From a checkpoint of a small transformer trained on Wikipedia.
Architecture: RMSNorm before each block, rotary positions, tied embeddings, normalized queries and keys, hashed n-gram embeddings, capped logits.
Each number is 128 + 32 x the weight over the matrix's rms, rounded and kept within 0 to 255. Layers, rows and columns count from 0. Numbers have three digits each.

# layer 2 attention query, 256x256, rms 0.259, rows 105-204, columns 0-63
121123142092082155192096144073125157121094166184115127152104056113121172162091100112159091114086112076163135152140136161128081149106114059112115173177105171032136121081099162248139149126122070
058077138106115133097099129119133079153095144101112092106181156143111170158139085143151138145141158114112147138115090136177188154087143149111127092112093212118107156133126080095127151108139128
134094129147119145143096138133127162142105100115079118153184064105165122131118124196077154116114114110152119107136111155110142134111092154153088071049098072155138076179175186131136121086158108
144128151125188131088093170158101170121154128125077086112159098163140142138084172133083076067117134152114089119135112126134168129147108131146175127113084161122151114090096123119163163126077109
155102181178107133114114109199131102193166115123167197176123161154148144168154116114151093178169110170136164165154132153193161083119102145149055149184098152115108179110172123080077122155118135
145113154114122149100112138120145165134124135165123135104180105178121151099164186085113060105132191150204093180155136139105115151160154118164086102106055118155156150091082102196121112085148134
159154105153102106097097143198087137140185173182145133143109114166156072157149158128176120129068111116088112146142154154185176141151164167087136148135148143149139050180087101097126076138160092
167126108112157112086073113103127097118135227161111121098137136174125170129136130135118067133157094159165102144158132124085053100158156140133142130144177086153085133138150153084141117094086122
129126141107092134167165097159155143149138141109097107123119149089124118086203125135108152152136128183122081150092145140160082145166092117132142153106087158112084114102131170169186139171102080
157110178079082093107101114104170169155181147120113123107160146152158167091170158083095095104160134144111145126076131134113119154094173119145105142128102118136176127110114097075097077145088130
054111135162087079094144156124113170106221189137106120121127132153118113138134161136237154131127168183144097121154165155111139127157112142130125120142121082140096128138123118105071155148119157
121123118124172107125125123123096092068155080147145183143151126224131055131132152102080100082184109149115120157169127187100142153114114176138131150145152082135103173156082088136112110139145168
049168103131145073150120118152084119173144113153136117150165073085179121122177064159117153114150129112098101101140115096098139168122125152133174166134137120137148132162164097118119136088120128
119162160179072109167127129177126155160157159095091088181114191043074155160175127095141151184118082125159175131143086131167143091132159048059166143173108074101168168089152131183107133183184145
114156134132102134087145080127122068103155101073117119149087133148161109127067112176135086105097155114147147098152150116136167130134137097140065119112180130145055168180156117094137171116100116
113093049070099110126144139073141139152098124132113120111153111159109102103170145108131063174120088122103067123130064108156084172167152143128125120063114110119130095151182145091193060126111118
210100110140128184118179146138097148155128083114140168094122142103147150134150203178140154207117152113134076140110134098128098142159141069109105058141115153127117117143144116119113091233177124
138103135070135133098160136112147122113115095104135175140125144127169110117145226165148114131080175175135117063140136119140107113147129134099138143126130126105102115108107093180113130173165078
158086047157153124087108128203090126135165101111059131134113120134114102127118116093155163110103161111126145084175143134134172105115141143166180151144078129110183121148103122166115149154172169
134148143162132161076170128175115143140095152129165148073078147147071165182164126100132128171177132116126150088106143103120152100173127097133168089158131110133156079111114128021130151114156099
121138093113128147121163106137181139120152135150163090110080142128119138130118137164094116082128099166132148122186145122163122110122101115119197102114102112117172133107126171018153153132157122
154174149120060129155096116128125131106093138139156110093142121152141152127182162126129154160158138193144103160156125151142154106148136103098129129168168141094115112093110132113134083078142070
153175134091095118134101102107114096105146074178140106123128114160097134150132142121077163104151065128137112044130051135149154160128219121154149127162137124105096113135114077149136105120162135
139113083039050100172070109145134144146135189157159148181179093144137158147125084153098137121130129125155147076097121109147109095109096118078114098144114106135138086118165095163123088098098142
101150169087145126147102127102150179114122131141116091090114105215145106090136182137150139089149145107148122131111144152151194207129077114069099121092111130134118091141165127108178148180139133
165072098087121167151141089131165145142098175131167058119104143171117154128111145099108171108162142126137169116100136164117139155093026163145105122103136125168112096152171138117178126107166159
133121197118123169129150091105103105069152152120120097144111096119105100099178154105133177162156137129066087173168121172110137147179127107121109146092137144108085131131115111098135122203142082
106116125153147087121147144117158078100170147094161122102132180116124091134092133076117068142142078151171194105154202160134132117089150187147137098079160063184139103112144132083115115100145162
100090188091099167153127151086172127136105145114166095108145147125154095122099189083147134097158138158106144167165123139123148168091082155110106151166187107172133120076117106090158161170138145
099125128142148146144133126102155104136163094153121172162152141129131109185081139143138095108154089163104166050138114107154123112121088120157110116184196056175147128118145125176119109127123081
151139187051103165130093115139156146153107110140125126125117103115155121141099072136088107110084137099144162146086157133151169122132150150116130108143161158174169117103148139101083141144111108
125137136189169180126123060115142147119081126090156138168115097103101135193124141129131122128183116091109073154191086095102062130215141117137121142151162082159181125140145120098125154159135121
080169087158154097149152107124149082071175130131117149119126109125071113122145090126025120110099026135116153158053128087142134117142132117141116078139126072145117140146158121136126100109143115
130133135197058164131160116135120159129141158100148106109118183127092128130091128114115101123130146124111184208110190171121114099136084117183063139098132070121155097120148136097135110106110130
147114098127102130140154114177184121114108108106108149122107145146155103093149165121174072114099094162133140084155124167144135126070148168127096091128124138126079115123153136177119113146132095
108101054126088109066124106112137106108174148123168114160196133069182171142063119155151138142159085168108119119115114135208124176126158152138089211115153071178105128084131107127070153104090097
132151201122172158159118120104152124150080108145148138077099125180098151143193114116116068143114147079154111153174106100104135124142143071125119123193144149098125123114134090164152129179165134
135060136048123190098111108122149083067101148169160116124132114136134136147074141138126122136139145133145105134138121114110126117114111121145121174104128146110149117130130123099134131110114120
105124076150130113129121118124080136151111125074139120095188150147094156109061128113100087131106122149092145102138180140158105076142101145131137097149068169187109098133158123078084089182113153
130138099172126138145125091149070160155053140153102119073129095141071092140116117089107107101125087108173122109158172120164168105142108104096134130103108177104116106092087162116118097150185102
092122184098147116204137119099114095134083140060112122124099079090072187138132108176128117098114101082123099198197108103190082075127074146072173162056143107152202111133091138104124096103103125
171139116147180146113094135137143135207134085109144167153186128113118143125110146169092127118146113184140181133118160144090116098169134149116100129123171138090159105147162085119137134172103177
067122124093162123142170146203103097094185134119104077091125158119133214096073156145164090167100135104119094113127176109132047109168111139156149124129154141162124150145124112176114120146111134
168104115139162182149139131093144166190141136127111091160114105137128139109082125182118116112129120131157101166115203081145091206183146128166071132153093132147183166119106135164134141129093189
170110182128115100132129121138141113128150133120121089133079156111119134120150174089143141119092164135148083109160080110123132117152125100132105104103105111143126107148137129037128087158129093
200146160130222126142152120090157166180116145123136124126122124149133102122108110089092066130145085126166174128109119135184152132150125093153085163149152122138133115164141141124099069162083118
200154080153193091171148064142087155144112159151118162153142115102140191122127096168128123114099065119201093151141090083156111104112149112073100104029171123128140122082157165052118115151182120
176160102065184167134113159031088113135135096116073108139164076185162072146204123128107137146171116101129117126140105042063063081128100134178137096154119145133107159139095206143104135090115127
120129055108113120136095086188173119167133100050181129096105116166176201115116060148132093127127106137080113149120110155150133135112155139125142125158137169139147137128197024129152068132166124
106144104096148106120130140150105122088128159138137130151144160081139108107113185079158156116153128124102128121125112160201099081155094170071123178122134125116162098135189110148083122201110173
079165146103078112166156157156120117138141132160128097079102078127176137133125183150147137097154105122073113090108210109091155155136092088095094134063084176146168050113146087120121069077075135
097180089119128128097094119090140106139157105112198132115195073155157124182154153102091105147136142169127153156154181163093113134168134078113162058129117121112119121145119101085090058133128094
122119138131101115089109098101165099072137107143172144116196144145160121129147142107137132099129098135173111134106080136226121132061121156100134137110074097110121134125117183116087105108135153
106115052139121143112132141088106055123070159153120114069131093102062116122119144132130076118103127094102154097151173133130097134147173142173217105115146162112160114112096108144068103110143190
112135149193111155122131135175105150149068086085121124098134155065101149058102154126122135114042187162165134133080105143159114127119157072079097090138126129158120140054090148164127183168116103
153130087095163134103117154169097142155096121124143145080146108165125127117173093093125114113136134157137185093122143174119185166160044092137097160121161105150101079124124123122113113172097140
117103150123066121113117150080142204129145133119151150179215130100210164168151160112168111129141147151150091156125140139089106181180079103115083133153156148108155131118111144106109160075120149
130111111083138158089092103137157149092133160115112138177109114106165172107202052052145153133104102108076148137199125095123115090206111128099129077125170044117125146081144158121132148050088081
171165118158182179145088165142112108066167163083153118163102093074163095123118141094087137135157131074159157124063126189150135139110088106151137178099047160114133157103111118133205156123140129
116149146175130184146057123185134129076152092169160138090100131132175121081142142100111117098094144117167109143058099163183084067124132097105174085095096095115144117108131085117137107143184118
091109108140176116182123165100131139148086125107138132116134095135096124133187123112132145185131137102080149180157144126099132138178159189138157075084161124120145113123086126126112148149165101
118177110147123086234134168186144047128188133133120217149145065115153126187103071142132134132070179142166114109054077105123129076084106142069167116141133122154148144142129160100139107128127171
157172138201150128100098092206093149158175108117087144107127112107165106150159122135127147119108136104155156133158117146173089158133127183128094134126166119174111152142099171136148178078117172
131146132141143054108142113109165199127145104128172135099105151168127113147099109128219150116061149182139097095164096127081208149172130121174155130134143135122159122144150064129109075069077164
113154073151182166121125156153149090111140107113116144130050129091124137117115137108144063107081115105062075103116070124126150136106142126126107151167068136132096129130109117132126118170144113
111169082127099107118140071188124149070171080147091114073037073122127121097071108154104144112054083108134197082164139176148114106151145141140138176138218105148143088130128139065129142139141145
154096188101116096101102139079161146118102119140131168150099086182155063063125171130167133152081121161116100167117090095061121150099129141095131105101145148101149127138134100135151111109212170
110114155117101120168146170125103113145130153124110111094121147102109161173096077164126094102123124087163147133127159102160168092114132086104123131165113107097109109191174114117130114174105119
132151116085164192133071164125191037081091138124144087146145152140146089199143084118104106149168093109176116185163193155061143152159129117140127130167150148143079157075147118131092145167150106
106161110156133146148137078151132089131136096176129104152098114093135077129160104139167074183151086117135105102099119111142128071116123119142105144197111077141133099141123090117124152120129156
140175139056059100149143073168111171048115132119146124118113066117134105064191158210110149109157097143088179166180147124130148070137133169154138110052124102136166109145058121119109081169136098
134114139101117167201127136138139096096118165162187137158127170176164085089102162136114162068173108157126156127103099128071051134113093143111108118118162145087086094160115160103223083161210151
188100106047139125125197073073160108113140145154152078126126127086116097139067121127159088096122135087137043086148141118149098117075062130147079148148187100072105082097113107180151184133148111
090112129134140052157120092110147188071154120071167087122087091167091164151109121131139096109116166137146123155125149066156119134105182086144163078159126099108139160148151176120126167179110150
178188177125180158146146125135096108158152046146123156159137140149128127128128120118104097122092096114123171133180078119129096167088194117105083101137133090148205141115116092200108138138155166
104093194124166177104171148155185148081168133128099168134166160139090098073103110126132170141148129124150098154127128092167183083109092119195148154070143107165096168116116135149097098139099114
164133138124127108128163159104108123171110130138181098084171153112165155119113119137158110101062123157093067141073117111159111136163201131151095134144074165133138172171133181086154081183079190
124124128086093155142112137138127134122132152126159141090146128096047164154141106053100128120194142132124134083136130067138131169135167170163139111163115105137064153075126163160095074134135123
165090104061188074160066171099129115130152132165134141149174099116130124146145143157073083129121195119167125103081134103120053169130122110170125162180141049167119132117133092165126099136128159
109124174094138124080157115096155128113097066154115125056117093117129148113105153127115141094161082115122067123059109122166149055130137163166145168140147171107164137051145161125187190138147096
092129113138098091150177139092110119063129175154090089116199121115077110130164140128133134113131147171141118052180170156137137078115103072158143183210147084119161145123125144107121121109150105
147145050112098094107166098136137099129179131153121104115111070164106143141085111140064122094104137112075114136090167088177180137158121104098157148141085184077126184173147129181102169082124143
116109139110108135137083169147153142147143177130102152080168110108094078147137136089163124159098174085140095105123127114101078183102136118115131078116160115125114066142158171198147118171158095
058136069119102147110177105094178170116110158152045103119095070102156168121131146131169100121141141109157103119113150085133122137138068113138129060199097113127155151059088115145174116031107099
036110125079118172146131162140121083087127100143203120141079084167088130104114115111127150111178102066237093112120099109140094053146112101124088189140136130126191159124123168108184155153136117
141185128134151099129138114126181093193128082207203134083192145095073102092090158166123119073131139155140126128094118141124119128146087096107165150094058121124107134132079140156179132154152140
159113105140156161102141133157147102119171126101118111090127130085139145106153084112102097111124131108157104140149086145106090070116103125177106204166136118138131114157113100140144102140145134
196183128197165155093090110120000050078224123100149255181085194184063162056147148168213167193189143032090194168216222198101123173123229082000117102152074033035102132166066120093095130189145090
157115048195149204154104131122080056204180127221144123048113201090131121131169149176160171082114188204181169182062113180110186185148077111137196093120086109097170125075090092130124117042169153
091109101040096120133084107102177182084122152103107121146131083131107103101019095190117168126133220065153103163169046145131085163152128084127145096168172131121206125183166122130152111095121144
153080113168158086160097091186125176229192165083170242220058080136166068129121112082123234100101134130250092123255030147133171175084151177083067255069139182127192115075176165078128106216128164
127167144186133115115176140085107151083128074142127173096155064099140151187131181173157047203080126084083144092089095088137124120179144090064104045168205131131171069119195172124116173097128000
140103090153164112077098109109099194117093118116117170147138131157119051082182161119136166093085114068100156164161029147162119140161160183072151101114181124192162122123082130064137118136151091
130148144126169088108128159140115132089162117131128125090166115098156116108069152127129150121187182140120105116124138138111125131107097144119114100122100116100111128105092108192118148116126083
128109125124113191161095137138172125112126088144069180138137100117120073118103131162137151151156157109121174093128181155136130139092131118146115125160169123153129114124093157100134112113105101
151164083128192113102146150193115135077138202087139029157121175146144137054076074103077135116132111201120103117168086087145127149173075191125197160092127198096134141174135068133111095161173147
155164143100117107136151087107141113093122077109133131174127125085144111132103090124129108145143104086113115155126181136152088114100101137166094152172152135126097132101080126153145146060141119
129127153155129156143111142128088152142140080067161155161132089140177180161124182148107107156105119064111071190103144111149122128160116090125103151111194189093136133139139104134161150130121156
157141089110161090139104157109098179124169108117139117119165133110121128121127147113134113114123143151098096113135142098114110096120125106159124106184105083171084124124121148148101114131134122
158132112143110107143107126082092119158120153131115117147161115138127162092159154101083141162175149144159151139134146118103131071073124152126094118161050106123107132124142079132104117122129102